From a checkpoint of a small transformer trained on Wikipedia.
Size: 16 layers, 9 heads of 64, vocabulary 8192.
Training: a variant of SOAP for these matrices, 815M tokens, 3109 steps.
Each number is 500 + 50 x the weight over its row's rms, rounded and kept within 0 to 999. Layers, rows and columns count from 0. Numbers have three digits each. The size before them is the row's rms in percent of the matrix's.

# v: layer 10 attention value, 576x576, rms 0.111, rows 63, columns 192-255
# o: layer 10 attention output (transposed), 576x576, rms 0.0971, rows 63, columns 192-255
# q: layer 10 attention query, 576x576, rms 0.0973, rows 64-109, columns 192-255
# k: layer 10 attention key, 576x576, rms 0.0968, rows 64-108, columns 192-255
v63 125:481453513514488608561490556444469566557465622558471502518539577528523450542494565470547431563483490464445531582598434516476524502475391423531446553482481505611556488399551515496441532619493505
o63 126:438499511482518486527464455532508616513473633515600542456480443497559535610518473624545534579457534458521436487406490535428520515465532435434580537487393512531518525612495503518533550568484488
q64 109:486618523582447529574532582490564419466447453516561502474531555533518495525427526505380519467382472449456454533489445481444481525514455508519403515435547558473391565457453514456442495601551497
k64 108:517480550501555513496572547498518455489510517464383448516448498555504420436501548493492512510507466418502477509602468493509490464365554445632487557480500447503530470431506444653574559543533493
q65 105:495504607472487560482482552456512438457473497393445433497479538502421528469628353561535675408504521548451552475592540610593503492481560531438439507538467458420583473618530553494492554510554510
k65 104:469454486453496463521549546541571408541589513461486401552495579470519476518588495498573549504558447500440495543588512518556477519521525477459496523479480492490622509540420490433542484504554510
q66 107:580496562401538555546513438494460480598566433502510466548559514528449530481484465451440522627524332480554518444484468495530487504530461569574520552392433569489459473528531477523438513522408508
k66 110:525530462523407503489483453493470509564509495482551473410540459659485528529441474587461591500466520546525465563496629420466440541555378488461583433469396507493515469525457499568496479496503537
q67 104:511470419567526468492551524542461603477558565572566478610446494478437476614521512468467539526494514461529432548478560505517535444536455573550535579522569494579508570440460550581500541452429456
k67 106:488467424615533495486479485526458521505593509507554437546445512514410531497401553511421588472518488508545467439506505534513525509513388513579564548539504430473465599526472512525482479622435554
q68 105:455539527482522435519433603459433512478553458431434491465566487490533515514446487606533478536619401398487467498497581444523481523455523585479516534514512578507480501563461587506476469532524533
k68 107:549472445444502466552503595498508519474471560498464511512509440609492485462500558543464511476523403432479456510519554558497513441583562493455532519457532612493513494528412448505445438624480472
q69 109:506470531464447418548490565526557456533495518471539408463498477440547522543587500543530510479465522649514483516482501426472497537532536493407499623426452469452543496464439574564516480469554531
k69 106:514488507519428531568561434495432463552476532474555448465505541514565386517629405515468522452521514485528478584500433519460404534563524529494500553550466538496491532410501489466487542449558497
q70 099:463566491497549668439481537492507563540497499430583418543550456420430464564492548530542529480459485576505409579463542506416533576508513600524469439511498436560489514479580393455499482544488466
k70 103:571490547450524597521519487474377482443454521473643494548512547434488542530539536509453599477383520454451394562514552420545554456509525526445519483594552449541479505489513520521457466508465551
q71 108:490495511530459475491566502528449567487486505497441484380534511519485488544483515447371554500479401464464500422509486463571407538604504482525461515484366521524411488439448522492508461494438467
k71 110:508591523504490490585437405512501547498540371497516431452566461534446472513516504483491534468541382691508469476481489481479548570548511511468531607429455484557540569443518487492522563491460374
q72 108:583471552587529538546610503485503561526514526595490398533537491481469487506523546476530456497504433423565531502511578468527466410520484517461445507501530511462519480493451467478502513431441490
k72 108:584455453557572475551606518459426554550455515592608489507550465525499577542459497497529526498546526515613529568445535387562436550535453463513477524509439546521407505478547479500525465563405551
q73 104:482596587517464518565458407509546440658488467501508526596452433503471599484449541452482556523427429604396599479497508446457497502498402484450499545479454560564486509508513499501503503535454404
k73 104:421488541505476517464515525399536562506453486485541503537485369573473495451505547515449590609535478507513492568445442521561570519419400421508508532410496555481527519611485528445610538495489520
q74 108:471428556483512511559554504504419474462520537477454451489568463477446572506438524560423534418474545549571517558476606572506553535405478558537507446443465448458493502403545541515638512481481557
k74 107:512449496510565529512476551585468484489469519551467521540522479543553451471392507470417527553481407560436517557447486529499380524377523504532538536460437453438448458484415473403496496591460578
q75 109:554538428481523497503452398474469488501540439454460478528521471516491553561519390547453392582484538406486432472631460497510533478501514484385556520536455485458413587526433401562534484417565505
k75 108:534520508517470508400572453517449536535555492527500391502507453567540619466473510467529477536525493477468511556468469473439517479512496497483516572559663477506493490422503528494487453474489480
q76 105:554449442450511531458540580485517462489505512445323466563439509447560504468433481559435518543538502532498433499489459489549493558503524459598525489572498432505509483525500518468454548423504562
k76 103:537458543520539509565456518440564494446415533485492525499553514549503504492446405529463547517622431460552438417503482475510479545554463406461493515516513473507488462438532588465472606408456481
q77 103:455495507501500554497571483488636553523527498406536366460520482525520504487484502449539512522447488551506532523509476520483431471542394568497489520496495434468524497443510403491568487496502514
k77 110:559521459494488426416485467434525541479536423412433482395475582522523522530476450483562496568411444481462520493518480433430486437437532585491497391416496499548440458464415494528504527519515520
q78 113:470457543497486497447476588478532552490550498525493492474555460527523431439500495444517521561535553502473473474585512541532519462562529455505526536464477481468439485488494460460508407391489515
k78 106:458495564414445474467442521479509503490503467478453432477529479577460469464499551564494452479469503524479664521601562555567578517576509490533460461484500493488491422447486436377526488529492620
q79 099:478416478495418452442464445392471502480555480488482408459524461526455504523471480434481478472492455509427493508481472485515496570436554411396595558436404526463445457548490521534527480509504554
k79 103:481503473541489453376478484475531510483482437555482445449555490477520489519514582449499483494571494445477644523519465457543437547501554482497476587489458500485438441514468524516535529568414532
q80 113:517506613545498468512430488513550457557419422591499443486500492534465453528485508504405470492457564517495549432469484504435489523513455432439461501497472529487465429559480408484557510463443481
k80 108:503498524487584447490484503434511499564391408534525572508434486502516440612464498574468550479549487495480487448496550504507503559463516434437456449453517469516562442484558522462543587504482431
q81 105:516401568473511493569554392494531552514570531405547483514522518409552564544495508516493566497522485473466431475428550522544518528644378458440535513588520506503512483580374558471370407476457448
k81 104:460499469548534549533506456508523453567450479516519480520548576471545513488510450452496500510464512570458546393492542358565475432518447614461502464436535454514458595404405552518451490621491440
q82 113:522618622558539452548461513415585470596530553534562621429603470441467469496543471450435568550617469580591471494567452523500430464461471500482486494517524514555425576493558561474458508563451467
k82 108:512479539451552442558492486468482518563564565479394560629627455460487480567588585495542516484500632574566487543535380371533484558566571566556456508508476504502557508463579483542480422469446446
q83 109:520528558533560471532527359529447582538482525545483487466557508535465514462459501465488548589465439446490527633571569482460382522473536456491460587439531444497542570449536509482502505490414459
k83 108:458514504504696421555544437565473495485514410537500544590482468478471532471502499483411541455508546499526501532501497508547421594512484453494470512510471521483570450505562501497494472538489549
q84 107:536626554467474563616432472551506438473500440477453483454465500536589496576477533496519536562561522561505489563534561538515468535509474505464447501461532505537524415447450539484435489538434413
k84 111:591467542466484572602548463548504352524596406515490456528540541509443478547391433477513515519623522489439565470398569522495567499585555499469492501481489418455549449549517500515473484469555470
q85 103:517452517580522497508419455562594471513423581495569567540469439487479447531440382468490479585484508545508449477429501512615468534498425623482566409536514425468557479485471479474560488579441478
k85 108:439466476553492505510501613476570546530491535566561502491545552463460511536494431364599504526440425458526484503477546536519580503479440517518516364501529491458481566571501443536580431446560452
q86 109:505398431575472518472467474497505463523498515433620430494472583476422575460521430478484537502552473472500613512587471523517389459535453437463489519534550576536474457464585432470458475500459598
k86 112:485509489439498431444521442504537535551521399614593515549475528548380545549505476571493530554531513487430526505546453492482540560562558494456460459543498539545487528472449502546449508473456512
q87 106:449443487518500520503568496502485617509531634460528484534563467566495525546532469556490596534531549482552484487586490533475547488558503494512459456486472488527503531556507462493553550548501537
k87 108:579468455512490480503581525448445511523512495472566485520613425562502546488629498455512538530559496414547485525489486472482400492400576504576541517408507510476548522507523461436527454481538460
q88 103:448541402524444480471440400444558487568483545470496441435508466514466445437449508508457408462418520443451526489448486460499520526562550534536560489484575418485475519456506505447484504527541532
k88 101:451505555527378476486466482492635565557474513456443477509491470484518522482483520406605410469406530448530428477472536446485496514451608458598478506474551461518421574508579604517411495469476492
q89 102:577533427566484565571461430481580485404454469543462538544482493424484501522543501399436596480495603514441504553491525483534412552551492466556552558499491532522561551432494567565600439475455506
k89 106:550514461524538480566475509518543474491455448516534495497601430469505525443508519512493498440423509454535466472485487503388444553503550438562582530522484503507561527489474440537501551473525599
q90 110:490534492422497482483467505509453536552500480495475419522508531471474358457441622511476514526465461584472512385530420460596421463524499445530574528469586483473442499457430481499476578434509530
k90 106:512440495565470593420513486466424506540468451576454423505534506524417525506420492461569502544425499609524474464538449501600487569511460523575474526451548385529483454466470491485518502462452525
q91 109:461473473553582573533559506385552520504516506501474482531533476508424501507514587539460585515504523424522456522515533594381546467500478505398502445541565449508538544504586410555550435441515499
k91 107:572413456489563544476639467505352533536422521455524499553508511481478589495439472555559459481456575532469427528521422565437579490590513481443514456521479422515511543594562518510533497489445573
q92 110:566442464473396592440526441569451523484511537552519520488508508494538557481429536543499514430519458547455537516544426478505537473528564542488447527468585526509495571535506486373498524501400519
k92 106:454459547509479536548461482578493449477441511557479590521438541512450498451426580538587441546456517532471473504478474455453492454534460536485548542542453458465538551554548409485546503542407655
q93 113:471523493474411518419376496473505444531513518494517500514572569478472418471477537582592575532508545477525480492516507514522523540568614521545555527596474440506494514495458579459507563484511629
k93 108:516522473478499529311527523400529452505534513525479412445567598469516512481515543436508422499470551560505448508598513564492510457510537552490618544474500587536517522549523532446580679527485504
q94 103:451534460575520611401440540539471464515517517484552487573500570490529530511500500453458532529451435447572469549542395582498456500504438518491489484497511524516500491548427562538510607555485571
k94 102:542545466512642493442443434629426534457539466598510566560534523457549560513493516490443548563566582511504472464559453494487463406510499540535506438446550570563485478536485483561407641513461536
q95 113:570516527581530531457498505501482652524463395542461482567478482434526524452545470524457508423606524484407430561491498443457612455481455531404508587450488528585484538588414502575458441476473479
k95 110:481534483528527480437443525471563533573447457522468534554550520532516565392446476468446507426558611509502520470433492534538565531564469508477462552490528433497396485499457545473551474492437465
q96 110:492414524527514473537487521486486501474350510640523597518434571448458529417536463558507461486487519599515520444552502610456509510534468508507540447510522542462531499531421443534481549461572445
k96 110:488488456555483432546485465455493537565552512519478516546498521463482446482429445552578491529554526495548497449637475460549450539475489545533524483557512462485481491378556615474557525464535525
q97 111:451565643571622422509508541468515538548518457555483544554421534513453491476578501514436470527456481412473355467511511486440481523513468539510665434426456472526527519513538526474543417509510532
k97 108:436456531532481501601488539528500534487431565484516579529462624481435532495451511495528514636509480434473468538420498523426484507580534520544486438424510510462468545466526597466536515503534492
q98 104:563520606521489538579673462578469540532426488476488555485588439474548561494508557533553522500453433544556561480625504522407508589426480516472435483501469483462444563572464547469531476564456518
k98 105:603592552491482466604495473483485463500466365511495490596583440526434551454481597567548471472500487482505552495499528458553492595459484593484407545541403476528501545518471527483529495435485457
q99 114:455502459492531455484519455555512486510468510485413482443431506522477456532398517380461422500474455463498529501384474509468618568476538504447471489472604518528466555485542489495526443506562453
k99 114:470432452528564547600517495464483544481498466520498520457503491498427460565482443444545505504432469463468569521422564445508564522408512490524516534431519568451501505458532469649445511514461464
q100 112:539430461495546489505503488603420509545446464577470392507379506581490423529505492384561488507512503539500463465450534581540576427489486490518411622537576561527383570431539513496404479478457444
k100 111:624441512514536527399514407530510573524541494489451451562534456509524455499488511486532530453521526435452504420448521487537633501440426540540500563499567452532465595462502524463552566529582460
q101 117:516475424557499478461527467519410493548471445567530547534627392443503427421522559454623511490483518539467543502538554561500528425474545512441531427463518477512490573503526506504568547539498532
k101 106:457487563513526471459453477534415505465523501437528587556481560471513480495471456460599489478498507496553453475531510539459524461509529482481442491495454518459532603563476604506503570474620555
q102 108:531425557651510454538511518470443422557508514580497582524490539480485549528380571510406397508541478455512528530594513562526510500461542535536540412473450426464534401514480539528464475516469542
k102 107:478493562544486471539496395500528473549486430533487578528498518488492460526511457543516638522485571345533503508554462476400471455509503515521468456531479478517485562436477452537439502469401549
q103 112:522537514416515515405508528471477472551452586560495495543533507543486585519519483534632523488479399584458512493545427447438452490504451509469618477499611532472464518541443474624443447514507424
k103 113:388484522527541479423457509508483455474486511428495505524453548495493541448463487497485623486522469506450449512579458522555479445467467485506622399538521458513496544510472450463468475480553478
q104 112:483474571588460595587480609558444499486570553415520480493618507513537442546522499521447477499423530507527466509481422566543458473516476490467429530499484544533540366452375505629432502459520496
k104 110:500485482596422570504510543411448519473569564491589475531540558542431523506450417527454487535451494460545498493542518525504509498529409470446498541469533452534400452476449477442476456489499535
q105 104:463533498569420527529567568435535519460603553458472494427483530462441466458608440489455504491503478577473490475402449525550538483499560475503406493466415486541497514555522515479561563483412450
k105 108:516519486541506514550551509424425498485496539533447514476598492504570494475557577480484456550462511496500546538470454529535516640503510516536480468561347535509530431563442417508603577399456502
q106 103:546560492473507513520494489492591469535471483474485520475585425596494494464442427445484533391498469452492450443387498538560614542522456471552510539533468495537444494425490468493404445493520481
k106 104:503534549558512570424478561411499496557498483499437449509583558551509488532512524440570479453508487497411500503564471529516434570424446512486533544642499507534558526396479507506497480454508464
q107 110:416415501528478397637459432510549518486505502471491534490506517547502591461455447481552467502519488534547478507490527489510417485458467426538575488507538359493506464371424469537400527400520545
k107 109:410451499525440492535467454502469526545509516396490528460524570491444548484546523527593490499539469436678580529561465495598388520506466448462495599485421495527602493506548569399482525431519515
q108 105:502611553525518454609526456484567496486461591453517539497536576536542443432544506514487497539470440527508475569583496540429435511525559453491570465593460523638455459425521576526569554484536558
k108 107:484552575491477425414590487525564470484522536439526536542522581512500390445557459515510533481557465526526466509491534571568469557485485456552592415502419471527411536536519520572475443528508495
q109 105:464419462596567524506639563468466394457450441450475517506413495459452412509483547582688508502456556491590519529472515443551480541498427498507455517531501471418495514537442488496536485544488445